Part of a small language model's weights: biases, 104M tokens.
Each number is 128 + 24 x the weight over the matrix's rms, rounded and kept within 0 to 255. Layers, rows and columns count from 0. Numbers have three digits each.

# layer 9 attention query, 64x64, rms 0.0705, rows 0-31, columns 0-63
159184140119148116116073112112158138119090157132122123143126154172063135115084137136139121147136169102127117100112143105144108099142143140135167114133122165114153118133131127124120112137095111
144148133075090148093123094122123142121146130142122083114138103101133093126107120101104136117130115123120106135138124127138120105152114123145150147136120101130135102125152110161123138144118143
138151126133103171105138127127133108122122143110094117123131141133143124123112126109094149124140114107151146129135143152155118112148130108128148119170126129094158120124151130165152139134115126
083105095124120109118141156162108140133160123121132136100132114113131118131174124159123120173120120146110124159159118112131172134111168135167099137110142115132126151120156093142136113118151154
100161113126131138133103149119138149135110133106147118118121115130131111165119105145103111180149124165144106118167129110141149093093161158164119152147130121131150123111118145128130124129132139
098108118103098131121163115143123156146124127141135143081130105081118104143154144108136145138137093177099120126100130126070140111098082143113165128117146105129093102127125097105117144124179138
123145139137127128125124144118135137066108142166135139118116168146108121131105117142133117113131102099149149095128130181144122130148147101126144158134159119139128105152112160142150143140109108
110170130114139113107108141171098159110117172098116170133125097135111102159140119166100128129110140127125138113134120126175177135085161137140116141138127137115144141151108126171139133125124118
144178112124081144119141126132135132189149092188111144136122081069151120134127118088142132159118100135130111117152104115136103112123111133168146126133135154133098137118106100113096144128210131
113107138119106134125105140086142110112107120172146133132171152100133122151110136134116109129126093128116120131142114131108123178160171100155148115110136132175123110119170123113138146119163134
132141137095111099163130086107139189153099160135143130132168124143094113125115135120088134152124109113142134114136165113066108126136115137101124090092136157174128102134175129150099133134141122
103119129160107133137143157133099118134191157117107096110139137117130142112156140072152119146161133127128123129166094126182151100103101139160133109079138113148163107082145113105142131105156124
143144139115137092177137148139179118122110094120155144139134154135110159126119108152138105132143135110128096115153131129168117122132103147129126130150152108156105155168124140134126106152154130
106133107128083122113110116107137154152159095163135132130114105128151116119169135131089144160132169154154129126148115098124151124130120137166107120147151139110100137108126099152124134147145140
157134146141160142137107119084143124152126213153094155124098131111121091152121151100161118111109142128122063105121110150137160113107092134117086111135098107109171134133099161118154130112132110
139121142140101106138123124140101167129150082163072143116114086146152141163141137096090117110111150126146182112106121100121124162115109110184096149154087156112089136121153117150095126065114135
118123109125114127155140138144154113188151098118117108134142106110120126157170081109078115178126135144097091158154120093139141127087096167163125110145144110108135152096152105103122134174122142
103120130148176112095110128189132092122138105076151121140156137129124157163089131139143113093151129115078113123095135089190115121129172119116132124119129103151149146139113136118113109112147120
076116086134162129072117129161111136124155135123078140120081128137168136125135138145103141146170129155165118103140062151146167127118152087178120169108140076141098100128143130150090104115103101
100140124109115121121137165142128141127105149137116117151119123148111138128131095125086108161122153126165151124134125151121116133092121153060104119156113152135145121119111164146141123128167130
143149143154118140162115098068176162134085130152108141133093192131131113120111087138041116167146101105156092116140097137154120154127121142143172191116146136071115103135106148196155137095122117
129165126156140152127133139108133119117187113121159113117094096141138136136123094121145136123137135150137132133139123132144151126141093124100103146172160140138141118140103120152186145121163117
159149138111108162063102120081110138095143163104139139123098158150136119155124070139145137123102159122090120107180113101150116141111116103123149096146119150110127170106117152110086128156108113
140114144125078182110133101118144133127169189086107184137143122112119156132101186120080126093122099104122101101158076140128173103145130125165145129161142115141116105109105129118122115129114119
133148121138093136139109181122106078086168179121097107186102120152129079134129117103151149147162139069080101119135119155180122140104137127149137118111097111122138142081126116154113108152106150
116150095130151137109102100107138124145115126105127176158122141162151148130167148131131127140117100106120151114126096126116165160125085142151122137149152128139173142116161174133136158152114135
159108118149148161140136113091117144139165123120146126168117076084102155109135101083149093147120162105166130098159172125123154134115116130130092134098144077136124090109103110141120134125166128
132150160128116159131100164108119152135125172147090078140086134133123103154163102155163107144147106166124114123128148134126136116132137126161070141149133178103131104136109148117108130160124165
121172117128144109158174101118096124106125147134143118120101149152128141106137123130134165150130112078119093138130132108149163127119174149105139104118135174176146178143124103120099132144144153
126099106116131116166093165082095108115134158110160119128087130120100127121114151109144170122096160144124160120082093099146094140112144131134099123101108136101115126101149157148119116122104111
148118129138096114116140188119126079135095158168135174108100147122151175071126151113128116126114125133159124109127157095161101160153113119143100134137139109129094150118139087118115153146130149
131113147172125110102127140146145066089132139101159132105087134104139095094142155224109102095148131125085166123123106108100120147115157109121151144129114161116125128131097122113169136117123127
# layer 9 attention key, 64x64, rms 0.0736, rows 0-31, columns 0-63
132141132175113151138156118128096126122146106090134112189128097103143142102148107122137130128101114155166133150132109141133167163113155107112164128139099110114147115119152105090148125140145126
128130139127177135090137112102123115147128154121099109140114131143101132155130116180142114134094123133137123104122130152138158124110137121124136134130131136128113144106120140128112116134126141
121136133131127120126119114101135154144135155114120116151103141147135138126136117138130113137149129153089125128093118128123138137124137131127149134143135165144131179129146108109111133154122145
105134105114129108131110129135151124129091087152125140075127107129112137082099141112107116104147144089125109099178130132090132124172152087121129143134149134154104130167118104124111120089138110
120134166135117176128152150127146096119124131127085184108153112118089134136126138140145140116112109093147112101139137132124102151130157111104118157117114119177096128140119126116115073150105125
096103116118121110147136090131140099138118170121121157102137146109113090159107164115130133109148140125103112139130142141137105117143118124159121116098136098134153149136099118137140122114102082
141147130119134155088136108118116165131126126105129127149115106127164169152129126127130093157112143168128138143106099082119181106109139104143153110146142150161133138123104125125140157118138136
127117107092146098116109168102139121142123108175130140139114115117119131100104125119129090149134118116096083143156114112107167147121145101134142122121115120146104133144150099077124114137163139
129124128111152084130108133090117130111117141109106113160140138147135127160089148098126144110169125119088121135183127112133115134111125137153096125079172114138134126111115128133106128133143148
123170130142092193159156126120093169142149128137156152127133126116126151128130108120132149138121128167157169088091104133132127092095135121130124142147182180114115114131153175145163139149119120
079112122112105118122129129095165126132106126153117141123137105144124109122119103115115133147124117129157099098100110142077144159132106097134162119104140076157114149129144156097166059137116158
153115089163110136107088119118122081129137079141094163131191117097103151148088141173125130117142126130168144129152126118140153112122150163124132130133146143145138127137104107137106197113150133
103118097154131148091130175129095082144150142120101155087094099089091104088111186134147120125131096110117122129153081130091119118127120113139149147130114107172130112123107153120147118112142155
115144105059136143122125134110133130163094087136137169146144127137100162126123098093132120156149119134126074122120113155151132154141105103128144102112124126154108110101162083102092096115109140
122072129190121163104129166099113107112136081118054132124131100128109069099125176124118094122113136117115146173126150087162157149140130110194122164130130101131171090107060119100141127158102181
120108096154159088134135170137116143176129134153138123128106156133159141142144093123133091126112160143146102139093140122150134136147134133121129129108165091150140132141171109154119110079155122
129106171138134188115098130116085099137140119109129108092156115107101107105120110165107134130142125125141188129140135139115117117116136122105109131138119154143102111093091131142183139150135148
147147161133170161179097091146144133126087137144147119136202112121156152147140076135149136118111146117105112111102108101158091127112158162086100111121144118079137123191159121195147126136158086
140122101131116107128137104124094125130092111125094114090164097099155088110116118173119091192153157110132100134163105102106156130103134119163166103144142124144160087159145141102102133127152114
091160178106089100113120134138148174098130113126101111142130097119133177118142117132135129106121128165130166171164135142101128169077115125147128154150087124144132155161113165159122063135098117
105152090081111094114126119108110160172113163122102110163134095092142126144116122075138098133135102169126096121155117125153142117093120093144131129174127126121128148133115159126158081087103143
131157110133119095153100158125149102147120117141113156127127119134143150124107117083123176107153135090122129170172114107123122121106134141089105117150118117143075131106130128119106128136123117
093127165120125125156137147107085158125145106122105136133137103093080122121084112137151150150078120159156144162150152145153110134164094155144122136123130161118161135122095104153121160160145141
092122129148135163063131139111091195119137134058129146153176095144192136115100122133133143145096149124126154139151127100133131115117161121151155124136079145095138108133129135120141155144136134
114140140166117149105111098157104119131124093151129145133185129094117128113145145187156127145137096185150185167138161088142170102103118117140109142109135148133131127107132128169123147157106163
094085154159102167095109153127152138086148138125131151116144131110149116142146112095152150148170097152145136165158117183165140102144158146139146151126095136130126110127105114112104108108163157
107118139158172123134110132140123122123093107125104116156129144173130139170095093118154112154162114126144103117125164098120125090127119164134138152085185123162118110095153130110136133116093167
100145144174127125151150160160097076153095122102143119145126119101089129135118158082155127170154122137121162124128154105135144145141117065127128145104114127143181144120096081114080124131108135
127125133133092139133168134109116132090131097171141135084139124138140105126151179112146116118139137150170126152116125114152132134168087107046130130122123160122126088132157111119187150129146106
162133123127112117153102096151117112081155072115169171140179116096147133121132092130130143132121151140129163110099134118139139165112108124168123164128125103113118127075107098106125101133105111
151119122117093126115113135115057118142145130105101138155113148129114167138137114162093153118137086149117118114093107110134180146172164154120162158163165160161144147149138075121124136142105172
112147153138128150136139073139096133133122097151146152171102156105139159125158146144089123101113177124102146108157101152172123132096153129116137158147072129101113130144141129090102140125164142
# layer 9 attention value, 64x64, rms 0.0762, rows 0-17, columns 0-63
152121142104129125115126184154154160089164138119177169100150173142101085155132119146129103145126118085102124147109115158131084093129105172169134140124126119081087148101148105132117117144138155
131124110155131143148146111126131094123138133130143147123116174161149159161121172126144082135129124126130123102100163152139132138136151134114103084096100088153120163098156135116132128127089098
094146104093073162137078117121118148103113159123126118081157137098113156105113115135124099113116082173098109154162144132121136090119089164118148114120166165106130086126108108096140129180130152
100153149099136139136133092131105145136102143129099079135130099145154122152164133112127174117169092129102115082130158162126110141075141187135093112156104112154115109078153179180169130086110159
135151127122076092161117074137113157091115137166108113110112183133143140094153122131168138118172110094125078072155081173150099153154117154163090096119149152142070125128093102112151105074104146
109170140113104145079098086162171084107107174145091120116124057114122152076156090193139121116176152114120108121109139125132113163082144148114116088132094176150096116105065108151095178089161105
149127128123099131145118129154116116170124124133160112142144128113137126073093145156123057113192133128107126108142116090163113131133104146120139162121103149138106106104104134162127157109129138
112095160120150119171163142100124153120122172121094168117128123128078123114151162138131126173119146080081106146097119101140112134159124120114088164125134163106084151129143158122094134163139080
146123153168128127144072130163088136125108137086136154160199063101175112158133155157118144143143175101138159112107138138116107141131128161141112130105152121115158116170112075138139151158131126
116094108140098108110109104132133090072123145154136131082159097070146126114166126068145123147128157114131118113184084145102148158162137130135141137065116112088121141138103089178083120109174158
093165121098131081153129098100137115134086154109180151122083147084129041169189121066142156100112058137097139121148176155110133134117099134079155126134112130137136128178156173118135158112117164
103131118139151132130156154130131138115136135120168125134106131133172099144094107120149108133213140139112099139173174149120197145118192123101122142102158092169134131114118111101140092150041151
140153120144134074121152149125114106074113145129152101087109167117139112107112097111104156115163156082179151144126160135141090121083131143161105156132107126092170064156121131100101138122120114
155139128107137105121116132111152104131100148121101152122164091125174124155102147095106122133144133114102058124135151063120160088130154168144122121116105129096095085150141129128123114091125137
142106158146101122084134166138128101094185109118170107138119113166132088119135104150103146088136089130158132081119151130113117119106132152076096118142160126158101112144137160178124113136146146
107161094122131139157139193147179110077152142086133118087123124131100113116149157172132130159121123110155101094144158142109169094149123096099088166120119144158152066105144163180091147152174148
075138117112118135103147166175099140141124132146141069135141154134130154114153166123077158122117108134132120104152141123174061117163137125162098142139156124143138116115112096061111124092093185
152085182156112120123140115181104155194068139133107108126129148097135138157170095160140122154068149074127169146105116103116107128191115140149150079146090107100105160128145140122121140109111125
# layer 9 attention output (transposed), 64x64, rms 0.168, rows 0-17, columns 0-63
165120080141161157133145127131096099139099176112133136128126116097090127190113125176138149109156128146120160154159136116124120102113090148145118137107105139133147111174142090144110178120100126
098133119103085052120134177115112108165096131138151126148145127124118134131153116150138166131146097119143108132102120101098108093115099162102142136094109141130106146112144200111126148163137133
112101152146097124149152104130127131098187148167137116106124088119155068133091146142150146125120098148126107162150083120138134128139116114114120155108136093140147164135086068099151167113156116
136168121145117129142115127125183097132153091162163127130129109079148190152118122080088121134130120094144106123132130104125078109171111131106122115153116113197147199166172134158145152125109136
130129152095172140109126158071132139142135133123147086106155129062126159130158114076176164111166074126148103183110127138077132112160145123078097132144132150180133112142153124111161157115110132
158153141154169115155152099114175136118082124133130106107080103151140158106145103106136133057132167089091062113151134120110164112109126116080110160141116157155092168130089118116199145128160100
125158144170110163149125113126147161147151125092136113105096138117139121117156130079134148092123101095103126115164101159136094113099160122158105138131115149109150121131137139121124148074155120
154149082102149084137145120072150148111131191127092153110145152107145101148130117117161138131113125136120125098154109136106151156139111141119156170126124125091110115132149137134081124145078106
192133152135075148112156100116120096125099109151137161167155122150155138126144168157127107121102123092119122129093166140110118179121137180152111161155098132085162112162107152181146161150155127
149189142100169170115148076141143165132087111131152117140148139125171091166130129154114133106158093180143118171114140134148144100179167132123132194138153136100137113107105112114150110112139122
158112148099156102128122121194178173109144121190092065105140132113108124170097135160102094176140104156143124132139143143091102122157099108125144117114141172115161177154168127126106119119143140
055113129125060137112135173132135129168109080157133100102162149123103152139154138155131113128150141126118076107152176113123136134119143121180114188111116088152122165107144113116078111125093144
113118152129193148168107122134134064129141114112106142138133120167062136152149143132152116165141165124127124118114117157108122143087188161117128124089155119127108187139089148152117136116147101
057136123177139157092155123130145159131112133144133138122138146097149112175082109178134134115144163128125101121134079107115104119121152142128123119179126114122129175168124153166116140160144114
169089121108118193138101124150097138144148114121135142149114142164115151123092080100102136100147128111105105122134149100130098141150132124144098133074149140130102136118169137152126150134129146
145105123118189130151169079153170112133122153168126179150148152174146108084156125126135184091135155136146120118177169100137101146097096154176154141088180108160089123119123126092090147106127153
158143134135144141091102163180153121168194117067122153123164133119121112157130138107182116113074144126118134160136124107132131136106111122126066129101103097175169176144091149114134125125168163
136186125087138093161169146178099141116105122133144150115072131119156111134120119084113124155117161145094138167096129150094166136127132150104118070123104117141191074163116170145158117133095126